{
  "d_model": 512,
  "n_head": 4,
  "d_mlp": 1344,
  "positions": "rope",
  "rope_base": 10000.0,
  "rope_fraction": 0.5,
  "attn_scale": 0.0981,
  "bias": "qkv",
  "parallel_block": false,
  "optimizer": "adamw",
  "lr": 0.00124,
  "schedule": "cos",
  "final_lr_fraction": 0.0,
  "doc_mask": true
}
Each number is 128 + 32 x the weight over its row's rms, rounded and kept within 0 to 255. Layers, rows and columns count from 0. Numbers have three digits each. The size before them is the row's rms in percent of the matrix's.

# layer 8 MLP gate, 1344x512, rms 0.0468, rows 589-697, columns 256-383
102:096136157176112171110110115169113125094113122173161140133134156151086087097089090131120125176142147109092054140157145117169168138128168206132158143075057159118132152142136174106122107137137157128098111071126130105146169129049130139117138132109140156137195137143154206145158142187058070068115137159075095116153138095135069179121077094156135172180065105128169176105102118153134142087170
102:107159129154145112080134111177101196190084056111151162106144040124095127091187113159094146163151155074133146156187174158136158065111130112111077106161092078136131089128128099056124122128140136146174149125138121135119163146142167164109126135090166097146128185149156149114166153199099129136104094088122125162162078105167146123138109138185097110083178165151131182115154101122134145106064
099:085089092141110137089128131121129129185132106075152072072108082121086096170145113144094139121136162179124142195109084116162099131095109107149158099127169193147123137140105112143135079067155158087109098106125139145087171153127112109155196138152135135115148050136167116131111168113130146109091167089132085144137108126139173155167088126123111128066124130113139155109167109105156082125108
101:159165128159097139129096203136171086118127136126067125059182073098128155072169093070089122156138147155154083106143106112133140145162068167122087151139083053140113140064108120101143137116079173114157125101157111170057099144085169130120112136109172081159127132182139125110141148127097126122074126125082090104119154133149107093127101094171112149054103136117106194156114129103139159187138
102:144133156138123111052130215150139093161134174131100113163113068078104177139091117134169207101173153059133094111179146134144168113131076101146055111166092120101142114186122147112068075104153111161079151179104126177176133143173140123104111109148092186141075120126145146057087138119149144133158151130135170092160144150105131164107106137109176118155088120159143108144095143138111144098131
101:180143191105142094134124247130159116150198065139102134114125104141152135154125118130142106205109139054124163169130142131129119123204120120166116161139121148181161124082155102139173119129135107107167118068150138130185106130168137145162126175131148164128100120219059101097171183122084118112198145114077137163079157147095130125176085160138174129100155159195119177123095094130128112122147
101:131146132127100143192118165161137125139149112129145140094159167121126106125120141141048179093175124119152074115128145086134101128105176114150101094140116134086145048086090120121180117095155129114124105132087122144154161104160144185090126109116164151133128149089161150145077151116134067128136131167135108142138147181132089168134129168126136166114180141141135156175182192102094123181130
102:107100155114123054093104165184159185104131125132081115178118120179142166101140141113069110078121130137141128073133176109093134115155150054097123186145090194135116095106084129126145097137138081141149094137130183059127166113187129149130097154170137134138162108138147128121128149144103092138120128125123110081112083053130148113090096149134112168158104188160099107120128150145113123015087
100:125124123141137088081080132157163132177149150178145124153124077127152176141146109155142154139124114101121155164129096129118085146170143166142110137108116134163123181111116111113171187168087184050115096146120169147137119107108218082177107127139142191119066099145132112134107241128125141111108140130156074068126131139103174154152113146104115147119085097152163120132079150110087088207141
101:135149172049124090129147122183091157117165112099129105130137172105148140105169181112110122108121105091147080121152084108119100138135091154101091112188153116179144137125173126134132101133105183149146088097154076174144114164074141118110127098150100132088107131143157122135129152135161097151086194058157156102149161070129142110153106179055140107129075102089156123114182111087141170150118
099:146150164153140132138117127162139088082083148107143114111180114158147162140152157144114140162144068136100096158125120072134090066153112150120079088167075075111142130198137149117160174117120140109126132081193103183152149147157120116103129122085159176091137170148118160078157125071053139169188096151166141115099077144077183160096086060120097130149178114119139127181103118127100106112094
103:119155117149096132066149081141141107196180092146096098134149106141145170115110091126102142102116141123159129153093144170076049090122151153071116135096173092145197146145105087105106143119165171132143101073132132096162114113193122131168126140115144158089152122143127134164070125157097090126157150093147153100132115153084105109182104110121129128200077184107133099185144106077154115108145
096:098119147159149168132161195182132092148148119116091166106113112132142124149136178155113140137125129114107143175170220143129100136164113132114129135076181157087198091135115145138173156147170184112167091133179114117143092173129102128122110134131139167129139104102116138145172161141054116116115131152130083108160110119057138113130124103095155135122135150106110114176115098091134118073175
101:187185114207153116122138128151077124074101144215124144095187136124093147142151158094110156143149130154110154150085143120157134107110070159182174131193106174194108141152111097155109118111113101152177144150140171162149106164152187115110110161093118188199141098141155156142158184097111115101125163148079101140110124101144161100146128109148159137124125130101129179105081137093118061176134
108:150099129133128093101147139182102135146139068181148137130147083084070158164133162149108133141177103102122144090100183163139145161189141147122142123170136104103191118147153088145099138126115109104109165139201096118134102035137092123153094123099065148083101160171153153114131144161102120124158115117095124121106121137097189088161125115068168132153121107166166147105132097139104146133133
099:136087150137107115174081136119143146162147093161140103121123129146109111104073121175049143152146177152195077095121157188122175113136109113098145157137093157124135179103144155135097164118103162144156142137187091131104162104192184105075140081118105108123110137183116095137067156226097089121118157111140066157145077171208157145129135109135131125108108158132113192148151155124092111063167
102:140148175145194109136120105113105087146168089161165107132116115110176167170152098086178155099137130157143098112129081126111105084142138169132199218192160091150114084127088138120114112102148171109123133140126105123116141126110124105109127137126109170102159077156164107123148225141078145077144140154140114121151198100080141084132178106170052148145116122127127114161107117110118131162081
099:092167167070120106133116101126080161123162120147089146192110070078109129127163180160185128128175103138082166149112227120132071136176074111116111101196174128175117108126099113118131079056113145095163062087145175078082139152132116142082094146096123152064143113118161111117157140132134158129183135189131125108112122116146143144119120125092152132132204156112157124183115095074115080068165
099:088094123173095108115150174083081130134150159154098115137118143108127157165130091145143127124200129139129072097099103112210164090189114146138172129167130117146122140149115156073129144172140110108145029078140188179106106057122107120091139121108151153135072131160109111121139094155132160113110153080132112138140134133106123161165129083123127200127154165181153145174169100142101097129207
098:084126105126183126135099121124092148113172138114123116108152125121168143155097227096086093123108151096101140119123128107092094125110161176089115151140100137145115195161169134098145048128157133147136143073140158135114166085152126169115140162079103130175095123104170156114064111128106116047146081127159147112121175118103164099082100158147098160122146165132183115156128132133124103122112
105:094140114078203112155081191192129152182161085155119115107114156202105146136138144146114177102145091088170136151162118132138165145140132098134090174135109120066099094121136115101174091104071135113140123126116114192082134123102204181145123135100060121085101049109095109095144221130127070101107144146068131082137159087120095073156136193123152163197126091159143130106108160064123104126128
099:150093119151043122126126162177134094099168134131126128114103112151141196113133143137137159083092134098136173110113223118139105142059092173188058204127141124109159174160151157089157083053138131200117139118145136105150139100114124141096107109130114215175091123122163177143119129141110111138165128123179167131125167087096121136172150155112158098166111171116127068130100152148127118120125
101:142102099127168124153110218167096139129111151188181095140111106101131172123179093114168169140114138063108110101137146092173125125132099087191065185132093126149103157114121132105067143110134194147153143116166149187139093071096198144083122067132073160111055148195155102085130124135170115129150097124153141134121116120136109111110085164137144190136124151123104115155154142073120154097135
100:142182101175165142095054178110114104109095141114144099168110124135184152096157143131077154056164125055142095165148149133055106163089148124168083117112144145134179150137060134080139134116134119165164138136124191163128153108126160094125146120114115130136139088136152165112140189168085102127114107144110165111160146132168106164160147170202094149161109114118129198153130103125122103147171
104:158163174147158116175123198132128154081104120133125143114174144090173138133099149130167145119173087044133148119169185085125116116194146130093170130156072102134171165110158087118063175116164075095167126114109164149130174101117143090145133149127102100171075157136102139088115170162058065177125114138116174104077131076111088143170141117077111124140167083113124084170150083105087096106085
098:153159111140148079129142198155185139112163130162108110114100097142087150138163110191162173147154148179075160117121161128114144101118074133156114127094095122116116195141124193129146146137143175156123164094159108131141132117180155130148143097082138163173112085113084104140121172079105148106204089123099165139115086124162127191146127185122133102120135124093102117182141108102080097173086
100:125132122180118093157082110137150078080128067096066118158073155036084077122101092106150133112125082104163105113176177166108138165121176150147112096115125121112106132159131097135114126147140082109153149133078149141094150150114091146090213121112137147119077043186148107060150129153103167139159132175129092104102148157157131095142116130146126131119150139156192171098120136139155119126102
101:154137115118110100131156166169075102156136074130090160122156172119120148126089072102126144157212142111116097099124128162105140144092175173180085157089112156118133108075132211088107133222086143076142143082142134116151149125196134100130132101142081134132109142162129117100157112187089142117136120103190171086076101105147094137149143110113123106138087097088112177161104081106085106090118
104:121106116061127145115092087124119096147094118096136122146088188074096100154075146105166181121135124116114148148134091131076137144129153128148136131137140100100121169121156156133111160150154139122139133111144121147122102105117175171108075149096186112115141096148138192129113161153176098119112141233130111104113124170115109113087122103064150129109156157122106189183147111118070126089117
098:139122133087067172126142071142050065104144156138131093125152108101131161145150159122133119164143125136136123105098141132131164126113173112131119135144137112174144140119096157074200126116150147187087109045125167148135120167185095157094134135087101177105117104106105129118169119071155166110135132154075138134100206162117099177129138106135126117118085063098172086169116143096142107128155
097:129104130094083161108145120140055157097162098072131170132118159139111171116144151113123150137251103133194103130104203129093138067110139157106137165177106125100186114148127141168183100114112165145136133171131117110102163128185138081175109155178148153046153116151090095097113176088140112103181092167145143152126103128129156183112101119093146131157138128171104138159065111095122157165122
103:149098087124108050173109185102129109141176108091139107166150132134079132141068160133149105112105122106098113101144094116142128122173174132124168154122179073082145142133148126137065078131163123144127135058182105123160087087057131181148111168138146180126095127192140124101084151111142115130171087131103163122112186146129136153165125148115106131143123122178089112183127125138112107171166
101:115144172156094111115113161140130118121117115127118129138112131092119170168193144128090119137078142141158132129124120130138126120178105152144113098159145113143243162073134144109069125161182183089131129109114105135186120151158139117047172128152130188091159138148101155139130118117107122151152101192128164096136173061082174123198141118136089108119136076186114111137193109116147103116149
100:158161108141154180149112144152148123092119121119137148119141098108145162111136153138141142110147154126094107075114091105107118118146115201095132157130112130124156092110118168066149139113169176142133154112115108122132102091144120166124172128101112125152124096110118160090175120159155072118065086169147113209134080069094111115174135159176129164171085131144169109114150110137155175120139
100:189082110142096135155080165172070130162175149125114111116104125124150155184085076169118093141152081129119123131181136115134131134159151109147086147141119083046123166080143109123172162085163177116130102095216145124112121124126118144059090155135163164161110159152078157116110145125074170093100101144152220118184148112116133158178113110092183107119071159121167109136111083116161124117117
100:110095121132153181121122107217091143049126106095157139073131081080141181155160150158059103117137154114072105074121119106080143149134087177118124187174064128173105121131158150173117056123138172119134097120155156108162128148099153148111092134111126150112112116144147112090182182141116108145161165137091114142134090121158154193101140142090137158129090154097129157148125123159109124132095
101:131129120165146124148127130107071152105178149139138161115136098127146089130050128096147053117104173096136110082138144069127094172120159159111141144180114096154150162141150134152120075116180106137122086143149095123144150107098153144128127141136123169092182120158168169084175163100073183079178128115105110153103120147177143135172159165153127135154157106140158110138172100091111103148123
100:110151099141126114072132146116142115087154106143126166090189100108160116153201068245092180169155136122122141141132121151138126106111210098114090076178109155091154135109103130122133171106070113174123149110121107096130139110168158133122147152051104148064161135101122136172128127098128086110127152183104111113115106030135077101145118125145133148171141109148077158137184131122107132131119
097:152102146170122133146095087124143118105140084127136181144058103060148091099116082112094088089107206081185119187147176152120129110125173118198152107106039097120129108095122108129165166136154165134136105120123105151141124146182150204119108128146146096124179111138068193095097167106146129185131115146156163057070139154104158137144131071161153113122103112152102129122151127090135153111099
100:170179112095107169090125196133157093118130102117083118191171203143099150043139113082099182132107124111108168094166183159154142114125139144152155094105122032104141140117160188125158156118132115137061154125163144168124122111143167154108115097132110130068130116141128087149105105115104129117147149124133187125167142103138166116142116153138104161114125162157148112119152084144100114112104
099:137180120162136102040104137160114109150093121051159099124119084143112172145149127098147198107134092150137116095198134177144119141100159200089107088114073088141103153148105197100151140195133088143169164094129123089141142080208084149062118083061150106143164089178112195042107174204074101101133095113140102129142143158120160140133154082148112120140111130088064106101085148077112155101158
100:193143139106168126183160099144135126112110082165169092180147190068138203077159132117118109142134181116125046145139201174103057084123151102017063112152122113170129155133157141132094113079082133124090140144153098130100141116133139155105142192072153080141145113114083151111098161118141083128186105148128127140151151117131163115098160105117174112119151162163051077102148172083134131127109
096:121090190156107112116123156151103099163105167083153117105101126154096130096170091075124145134065160146164129132092196062144154125118144164082173094110110087176158094118156137133141099125073165115100130148112134099106110125164159143127126121152105159139090154127091149140114117168029158158141134152077165041139105105098157114146135046124132156196163118107151130124173049196118191130128
104:138144128110144067153096180152137110107191065069131092067173096185141100134186160090083085145134180102177121176133149101179129182169203098107135139180162112109074162122123120123112128166102129166183126061101141078127119052092152147150137125144078117077140173169150107091141196110083134155144129137130150194159054132118145108125188100120167116123132119099108196112207091104047165077105
098:128114115099133181136147137135126101174088168210101124132120173051131090081112149142145125117156214124134107147146150154125128091063184126078090146122121117170104134100094125121113171156093134183148090150111086140087123164144153158105139170165116060176083094176141186120152164132153093084121135239125157057127156120144105116124172143130168164078159167110150152145126099098149164104141
093:150102107060107079157116149150135165126146122088087128138121175146178112148097202153058190086063159177101095097129115126123123152124115142087133103126127088161147136100101124145159089115155083114074151164096129100131113148049173051153121135114086064107110150127171193070126172174126141133112165160107186113123163113113179152095115175059120143117110167084124148199126123164113160134093
097:146104139088123113106129138105061066146121079130176153115144112115118182101132150088163130119101085121080098130101089043144156173144097204051134143133107098130139113154124130161129131159081183143135129127179148069109129134113208151114142176176107108145085106089147154148115126173102159064136080128131154096145179127087129109109124201077129100127112092115124152148162121106213131149127
101:128117078119161087110131087161127126137120081165092101120096153105078060104142140119116086127130135138140156108106223149109137076080167127071134159110147070148162168110153121114160159068112126166183137114104067127155094154112156098199132125081149133119156071151130195200077193119133106122133208136101086104147152114149177135116110151118109111142119177084109167147118108077103105143118
099:140178127127135106096135149117104142159081179148100160128118102134114140128201148140119106110115158144159162106126091102140144138140156131130200088129169099118109181118156122135148060122117118082126144125128190135141178137155117170109142093149178114105123156142136103177070162128132155129125127074198089138123148127124156090164130073148114154114129152132118124166109112055099175132124
107:183156099138159130123133091114165140102146112173155156201086105106147133110186108113106173163128147063179179157097158141148075132082161109134143084146174112144109092105113084103073101093124090165195096130136122135167168112105100084135100161080158153109164117106136125085105134106100105066135118161177089139090137103154090175103100113107127159126128132118136120139128115126118165142137
102:126128146134137166134104172146083085134129129137175107153142161135157067090099123161138126125134116144126111134162136172137095149047133118140097161132122137149152065137198083127171135181154126096117122108173169075199142149125144186114094097133112097065144103139140136145123150160135124207139088128139134143152087097112160154122125146116100141141118127122149150132086090121112151059161
099:073114152105119124156127157167140087043119060141068149141155120109038120157160109168119083136155146145134145085116048101077121178098164096136133178159089107158122090119128148071166092120117172135125079094135128165085186139149113150159169106114126136145180097130224093141137138104091123138140218151112164103148132069154175128173136114155101097126140129122112174127149101102154165128128
097:191173172141116111125142067160059127129112134160104131160143143152214090193093139131086127151132135168095093205139119134161144139148194164105060130102144141122101189144110147128087143125141054204144181102110163130074171082110101175138164151090163138188161110115095121173065163101096103129096121098116148109103167149161161150173160115101097121156147154164102118153166149105090191105061
096:163115140150108111099110113161202107144054082164146146148104123128145134134179155163089125038097167124147145156219105131175116173087058088131111102096039108148086111119145178131220096101088161112080140148149147117113145101141088112125088165065117163140104061151153108164090137155095068106094148102137088190092137132145119161137108074157123051123170127141137129144147127133127090159163
100:165148078167067128120146129182100145154138045102123124113154130185149122113162182092099161123087099129145102157107097117115108113190137085055135150157170108148138175110170148113122160180108129133134085152109131172131127080099174145109155129095091111152142116095061138053134167117073132074147145164132171125106194133080157071146132095136156172126176093218132126176129073088110155132098
099:128154097121153127095177172121109136067125090108138127073099108141137127124113160167118103083110168120128121154131104145104095150135134113150146131078157117077171107177079130115124133064126155141134201097087130180092172109144110151136081147129222129122111092130094116162112141168116122146160064142123172145131109178161109092174088131063108097160120134162083145181158155153100142121066
107:169175132120209090054095157127114109164153073095151110155112067130113140139159127146155125073147122091088119101158160139115086130156172218128113157121113122187132169160131171108093060126153098152121153079138135111150144042082223078111143104048067131101099119166177131109167179171080137092126068126118161137110142120119173153161155139158157138151078097165088134152082100128116165146119
099:136152155160143132085114132127170133179126138072153126152121122134102131152067170117103124074064106166184117101120105140157147155145166150172091123187151158181127121090076164137173137115176165128165110109115114138151164112073124193146122060146053124130096073115147091099142160121114108086119119174161112101190170063147163140101102187135108081124131056116162093162216066131130145161198
104:088132121089194085109152161195131163144097063192138095137084065095102088119176166071143130111139152131146092085148177134163146170152133136109097175096100148145144096159087067114149129113135090136136157130176119158126191089099162156153077097076077093125108086137145140139174106160122084130086113171144118140183111083114102122157098174142180113186096097083133131063122161121135134078168
102:126137160144107132067118164145102102085139135125097134180137107170059118118140117106193174151109171168167125102086115125183159073104115127153073168154181140102145110126089139113107141115190092096133142158173132115181157164155132119081142149148103152176120124177125109163135125190128143145118158188120144141112117109072182127153077123107136147133105119050137163137109150111160119099152
100:185078119135152091095169155154096150144122077183192080139100150146164178144108116061158156108185132131105133096116194160146117116090186114140123160101157116108142137118121120188128147163167222128149121066085073128093144102085170175137136122185175142118131088120055118152101092079129096084098104117125120116104212139126129178170173094070122162124127102160161149140133117129192103151098
099:128110151080137105072092194104062132165145098122186088129088108095102149134141153173083184111130112136105120052118139136112188140127100145124116202110176117111092103135098144135146153149099152148115158077142142111156097150147165122111205157065106152125143168128070096115125174170079107065129134145120122134156197114089138141160133179155085100143129185137100100157143137119110142163142
102:137083151115084152128165132124132137075140088122109177140154110099116135162121140123129128080137137069061080154118133128131098146127167148094079142136129085142145120134154167160126110119112140154114100136139164116106155126106089147109122125099116102121159162082110104136110152092064126114121128127064060104183087137132149147128167173088142128162176103143124115148137076146127088116106
100:117202179161113099082117117148083119166161088143150181164111133144171143104163139066095150108143086113171142155149139117125149154127145131139143124147130169114155098132143155103151143127120187138176112088075083131098148060131104146156178147109104131112101123147088110037118127151076134136150155154134133160122173187126116141160095150141146127116112084170101214117198122115128129157149
101:170123158124195121134157158102135109145091150113145140119140113141113189105188143158145111117093146091137113135182091121131122182159105139139202102145200155134133143125086127100150106151163151104088159164081110127146103135102103142079154123107119119128119095143091118132110196147082137097163109075116143066152109113133201140203131120112121078138144131158135177124151087082121112133092
096:170107119202152128083175116129054136164230101123106112187124108105119138126114177170156111124149099113063180122136074145134125134137144071110082055149145111098156104098079131123140155128131125190108147099097109119192096142161114132100075176166154138112175122140130081103200169092145122182155085150166124126124140119077158166103155121124136107121165178105126058122144104074089106125120
103:127133158165154107123102114107112160170090097159100092115147109108091157205150178131104161135143174144117100086136133089141153156132206147078086082153190186132191156097119153107098069130167120141133100101112162077139137051147133166120160127168101176092147093150119150145176188086128095087169133093105135079161122131145093057156176140125117149080208109131147112144168106149144108056092
099:185138158100134078073090141172121157118106122156098178168114106113136098170163115143086069108118091102125151136068092136110118130116149060104163092135067114162139092195098171140104106132137195107066103102118054075089088131157122133166144184120119147135119079172111120151130101107092106132179114181053101068120159127087087176166151076117108118151169143100155135179097075074119202165099
095:115108165139140118081147056157118151122153143123126147098094096140087113110170167182061152149103133119162116134135172102201094184142120129097119140139091083215173106115146110152219154091164177096087176147153119106132154128176179122149135126070125073080130102155107099153158094142139179139129141219143123120123124098104168089113163158111081090076079146151118100150146125111133137128090
104:170173101165143130191091154129071167131162065177179111156113087142110140164099108118143129092137092084203112161131170093117148169135150146162198102148097125154139200103137093067152101172148110087153134134140173095179132046141124118148117124155105172119073164117165146129162152150118108113118072118137150154041158103142137205189115106142192137136106134130117135127158126098095154111155
107:116157108158117172074125151102165124196106092152092115128140135138138092170119127117127163163144115106158067178110181118167038072091121142130109189118167097105110145145139094133090087129161094075182109076187127121139163123149137127138107103151124133104138071139207116146107143106082091110206149128156118168191142117077153026164126122101131156093115077135112145134054101114156114097139
098:107206125111228129144160079128138132113160109183127109153113130108166160149175118099106091114128143163155157141139097142129114133118116103166099122129177073149128153097134199129222167076136170156187089136101126117127166128170122104120123145139121141026124132160148178183164170131093073090148160159071145135148073107123102091105131140129176130057110142146130173135095183120126200133112
105:142135139091129103174073138151138065119146107145146156164135187083122108195130091141168137080083119173162089114157143159149109115091130140119097134156124062116149177104138139154182145120129155110132090112163127168098100086094176092105131123107159080075109083097135204138119182196098141113193113147105122175152153151159187124126085207056166081145114112110116123116117145118127202126148
098:136171119149139117126113152117078168133172101127130183142179094113165130103085082091123102145109094127100112166123119150154127104151126136182143089105123126147119075110164134100159131164140150105140056145151115165131178113162137109110124108194134167133118166118149194137107150138091150141113101154075101126115130169078119132171112134178122147078158129169139177157134127075093134133070
099:111146166117105148104099071228127142099124141146150112180106110158145190061150172110145135143104186092140128102122118143141177095129146157106149091159106160079184117156122109150165110152155172144129133096144116130118141134114094126149152118142117169071111102195110131067077079146074150112173150145089140096150100152139130163101151171175080136165081109185108103166164059057118143112080
102:131087096082091140126107153167090156168146097169102134140126128119140108128169173133193155129165134164149077103153158171173140113068139142109119117188128176169111178123172160107158157108069088122176145123164086080137106131139100143086172165098089175107154113132094163100144185079087125112149155214080122166127121080196143140152129177159119124154121172113150116091057153100088156113128
103:151144120102095192148057132140197148092166067140089109119092109101153164184100119150139129067066155093089138168174146202124156107112141159058112177155152111079126120056151143138134177097103094131165119112185160058147171088096101141167119141121150139187143129132130159237111112126105099131122090144131131098119135127064162168172064114079107156165098090127121119194132140142130079094159
095:123158123140117139131160111165106166105111177094154138150197101058092146064121105144113159104086104122150169131106200118168124086152153133148093088140132148113102135100113107103097160162134066102130094126111140154126205179103104129099091123119116120140146060130103136089156112188075145186120096118140159105113114102102150147160124120132127164087135163194081103130131122070155136088080
103:053145187112149160176104151091135215149154118183158144201120173102039173154174111113124147097160113131133145096183139151109069161144105144119141130156160133125112122088097091164150206118098131130104159103171147101075148069128158127102123160083193145129137118140143099123156096116092117127171142175096080138101139080124115112109122154086210111134220114096083165101115166145125099100149
101:117104133110146126131128130150162134059065126145155131099070079087097102161158112129115104102099159167147066180143172157149158133152101155076132132139128191155120112155136100105122182098199145102126109153136117158140125183131152125176150202173189080165167130108166138171073167096085119106174059126200116116164123106129169080158118169102164160074082115150067133117116145159121113167062
101:137092146144112155110111125179098100074159092160132113156121122153126121100097136076134170167136169100128101164159080140111109082133140159133053139103092115135166147142168146086121178146144173107143169073128112128169133112128131108141074187149119153097112169176105168066097154104137078083137111074157091180117166143135140112103124096143160121112092132133137146150100122154048129125104
102:171074162189098091221165149113121091103103124139137063101090029151096180077151072127085140168083137152081085130075146117108097147139119160102159134149142089147133045099152118117097056152107123085149080149125115082160142143116109135163110136173127113110160145095133083180113126143106190142113178121116139124122095089098152145073093120105130137160140105118079152077130154133125110063108
104:147104169106125092144130110121115153066120118175179101111149152089081151097095100124139120099099101130087087127155127107138132102132150172109103081133054170136116174121077122115126117168124146176091123098101093131130116149180142113120149129149180153137134095093123140075082126167092105096123118100115170166178151127086174157144153099078164132099113136127128147142076116112124143128203
094:107120131183099163107083119177131135117086095160099169180122090100159131190173078116111137138104143116114156081097157142161148083152144119074120157206088166129189113100150203073116159053145149159106125106090077143174090097116108167153130138147108126133203129143166167151142201051200082141074144136109170089072046139090125124178129101069169174186088159115110082203090091116106079113156
097:127129159141151126128119120157119142140105100127090133129186202127148114113139140121117068186072104143150189153070049118092152146147164173151155087095137141140133105166099141126083113183117158081130163107177130140109157100156113057061138070096154152135156112136102164092139092111152150169141148148113055143116115141103093109085106133109166142114175123120147172098091117139138161081110
097:162128131137062127131200152104167160138068094167145158126123137136162166163081099169111145149080122125168108093129143085111147161135128125166137164116126096156194167130208097170140128087195107117135161192174101150176116101119130181113142173184079179090130110123139110118114216108097109117059158137141142107118131145172177141159122148167094132085113156107121116093176136102115150163126
096:199153075105076089113198179107156106125117139114146119121126175177129153093135136138137127113109069179107109081135139177185072065172170136133088109119086164171149120096090142127186116138134173177099116085114136115111136086131131138141142123146113163125121141141075103125188109147145101112149133094081171144153191150138121141149219133130084105098121063182102143153120130146075089164121
101:132187068085146073163097131161144188075122121140182093160121088144138143152066106142129158112150122136175094132144132058205135124139132200163119133126135137131131171180175166141157117127040119102108191133140138074162097135118111130068052141150181137086140195174127129076139142201050100103147147154140120119095136135104089137159090105108129104145136123144107127158116089118101098172123
103:140154110128147102116111176184110129084089106154119102151114115082135136162131121099097187149125088112124114131112077127162110135108120153093072079142112136126138137129161135136118168132145077158120092083131145119137132115188132162096070118130209115076096103126147086084144117129141122130162135138147109108180108122115119096155157118133132161183134124159194141121139126185127130132058
100:111093139080194107115140109139100156078137138116104151130059121155208107165131135140163145123134144124136108127120144116146142073084123168119114170095078126195145131095154195035132134123148152154174146109143155196147164127134168156117134087085096153150130144196137155203104211134116143057126137121121155070156139151124186160190107156144149105083086154170142122142091104118091117163119
105:171125141089192158125121155160136124132123116130137131140080122096102130119223147028104180156122130105114077150157099107105145157048162119071150136176102134142157097152157170166100111123144171161191125127150171144154138103117105135134127088112110145129127143116145162165150167147093193128133185150095120146135119165109226145111109113112210135126135152126169160162140160135111172185119
102:083160179120140074136121128199149083138093134133168096118167095160136164127129081083098140069219149097168109096137144115189122166143141140124191159120095141100135113166127140169194098122096146066075144097184147151127121123155167133105113120110120119140173108191140143185096181151109113143118138138091087131141093132185146103114147145125178117112161138107130175146083215144140162131159
101:148149171079109140099102105209116147117058158192187149144114137083072172133200164140142166118154231153138151132089107143092127151155169162125132168194124114156080185202145121087112159106116129119152178114132105127111143071080125120123124120110099142188110125156117138136134168112123117098112092164118130121118112137158149093139110129081123099120080152172149143067104145100149218130153
097:217096157112170156121113100177112096073146095108131127149059112097204130122168097103115192132179178145074129156117087103137128120099100169118137207119158082111194127129172213130132154159102139146122129088136136115082141109125127131190095130125099137065101121110077114144090168145091107187097148211164156176136146144100145123153117131094112077131133109149160133143107134109100134172135
098:142121155141111109150106148195141175066128185102089186142106143163145115128202127154117108107057092148133113154130148071111104120101069124134080133122136116090065127146140110122087087119117075142167074086107106126158117146152105091115076120153157098147138130111054089091119101099153186148185163186105141113111079102074102081073211146105090119070137166108128184134141107116164156109115
098:167162151089107108130095082212116058084129146147177109174192183084135167173194118140081113121152120126160128138104196159110201106089161144110038143088150068143166086171074108117145134102114186132129144151173110117136137060148163185148117196102149125148104068149126104082144137177094097046167085124106198129172137205130120118119137135161185144105178135108141182109099095081174074121124
098:133129118180130106086120106134106143128152125177149092163162081172067158130128126078110112133173134137164163109128159083053199137155092186176108087104127141086152105113116075109103068159131074141112089153132183148172179144067100125148093152099172144180095183123146106103118139125116098120147112078085134120118160115058141098141106162081098124168126159123193135155113128127150152112119
103:150125162151193150175181092167096082118127098080130124116152080151147061087119118108088137128142168144102108122125087146060097115166145166129059120090085170151168119153046156063126172113169156098130082062136078116126129182133089166107170123124154147076111154141131105149128160168121126082105165116140091099152119135094112122157098080147140122111116117094160139191093045148169120156103
093:123141137141112071103144132150111104123178145204114166125129050110127190128168124115102114134126097155161136099140194183144154172115087091114139149135086079143130085125133071150118129089111085100108093064169151086148150064151133139171082152161146118157073119106102120077111100134123189207156079156116204110136108205121121154138072136081201120138136102152117099165131158131121174089153
100:156102092154072103134156095123173134138098157145094083152145123109102144148108127175196141126160188128139148127114101118113114087144131173146100157202114100134173096115154190138127174123074109118100129146127146072178099099147090155143118134119127117075160114149152099118155160042115082175136153133133128152079146075111149084068148133122113111134131197125119140207096071081157107191154
106:077109121124156086137161136157112175130167115109115149136092141141042182123181140160068179184106092097119092114117141172102134133093140137150109166128106156082139108161147156101082078100113139153125122082162127123095072088194177172122128161079039104148119066131100157141076148133132063089087075153147118113100115083148195160118109108121062137174122158119106187182171075105139144188108
102:129156141118154142092092142154151104158129178104128139163123163169128107150136109152133205113126059137074054130117078172113143170167099168169133121166148147124119138099093188123172101124167133055070126170148137125175101125119170133124130094097134194134114153203108099138135169130097090119127127161090109094117118132129184186115128132126102144133116185094070146097181070128101103146194
104:159102151087113103050141138107121158100115101133155145110105099134160074066116095174124095051141120093163113106114112129192084153161167119208123091183109157115131174138163109082099124133139064133123141092143132084116137105167156088107119078093167086138083120141133175088116151109104084072202138125064186121132086169184201090195207150148144124153143090125168123172148108141147133105141
093:183120097098140110201157149201143148175127170083120102144178123086122112173155215148121158196186125143109094082132099137100130134165126113146128105105103164095141138112084091177131121143134053133063183090087103109096123125128037123101073164100122180186137114073056126153104140118137110168177142148139141129068171090134081108099136165124123087138143136087150114184127148138093124102114
096:171138146170107097104092129130089088124160127143108089056136125099077153104128065138191160116117165122175086184185108103160143148169119159144112128096078100068184127119133101108086118122121174064173144129117197135133153128147132149105188150118199171158143123145115125166090112172099140079119125148111116165141091168165129208091121125095158120091094095127128115102176119140073115193137
100:085156140164161175086144067106173148116120129163125163120125123148165103135184082165128165156161146121155085145117141164115172211143130127193108115121137139101163133109181126164165146172102129158156161100134115147114095113146182123111125149144144109104122105104133154101154136165122157101098149110133118090095104124117157128165146128155110125103103138091135138104142085115152095105132
108:147119110192198141089148171164154147113139145181086112070109092126073132159072158132170204145121117156165080175163156128128107139090156240139129082181129124170108147124109162112170134117194157120100127112185118128139163115162155111063147163108149183127079036124174116151147154106055164132118108128121162136149111181085167103158112079109140129118147123165146108137139098128117190185174
104:155138126139150103108130157177090167142173134140117104159135093090088170130139131156135180137114117113111115156098176186053101096176179185152119134153121110148144173120170131097092093149128154089141150089148068170103168094090084071101102135139158130141134085200084123139173151130103142138117095149082087161114123102132118171092113149133181118102142141118157097179132159127095163076122
103:099070171099118165111191177093077138065170126155088094157107123104088154174144118158117104117127149104123153134095166131134141242160142141119127147207120091148145139148120120142117105162131115158167127077185122158145128051125124111111119073164125140110087160161078153144138139083111119136157147129118140137170100108155129164135123076081180138117144177109129122121081133122142083062121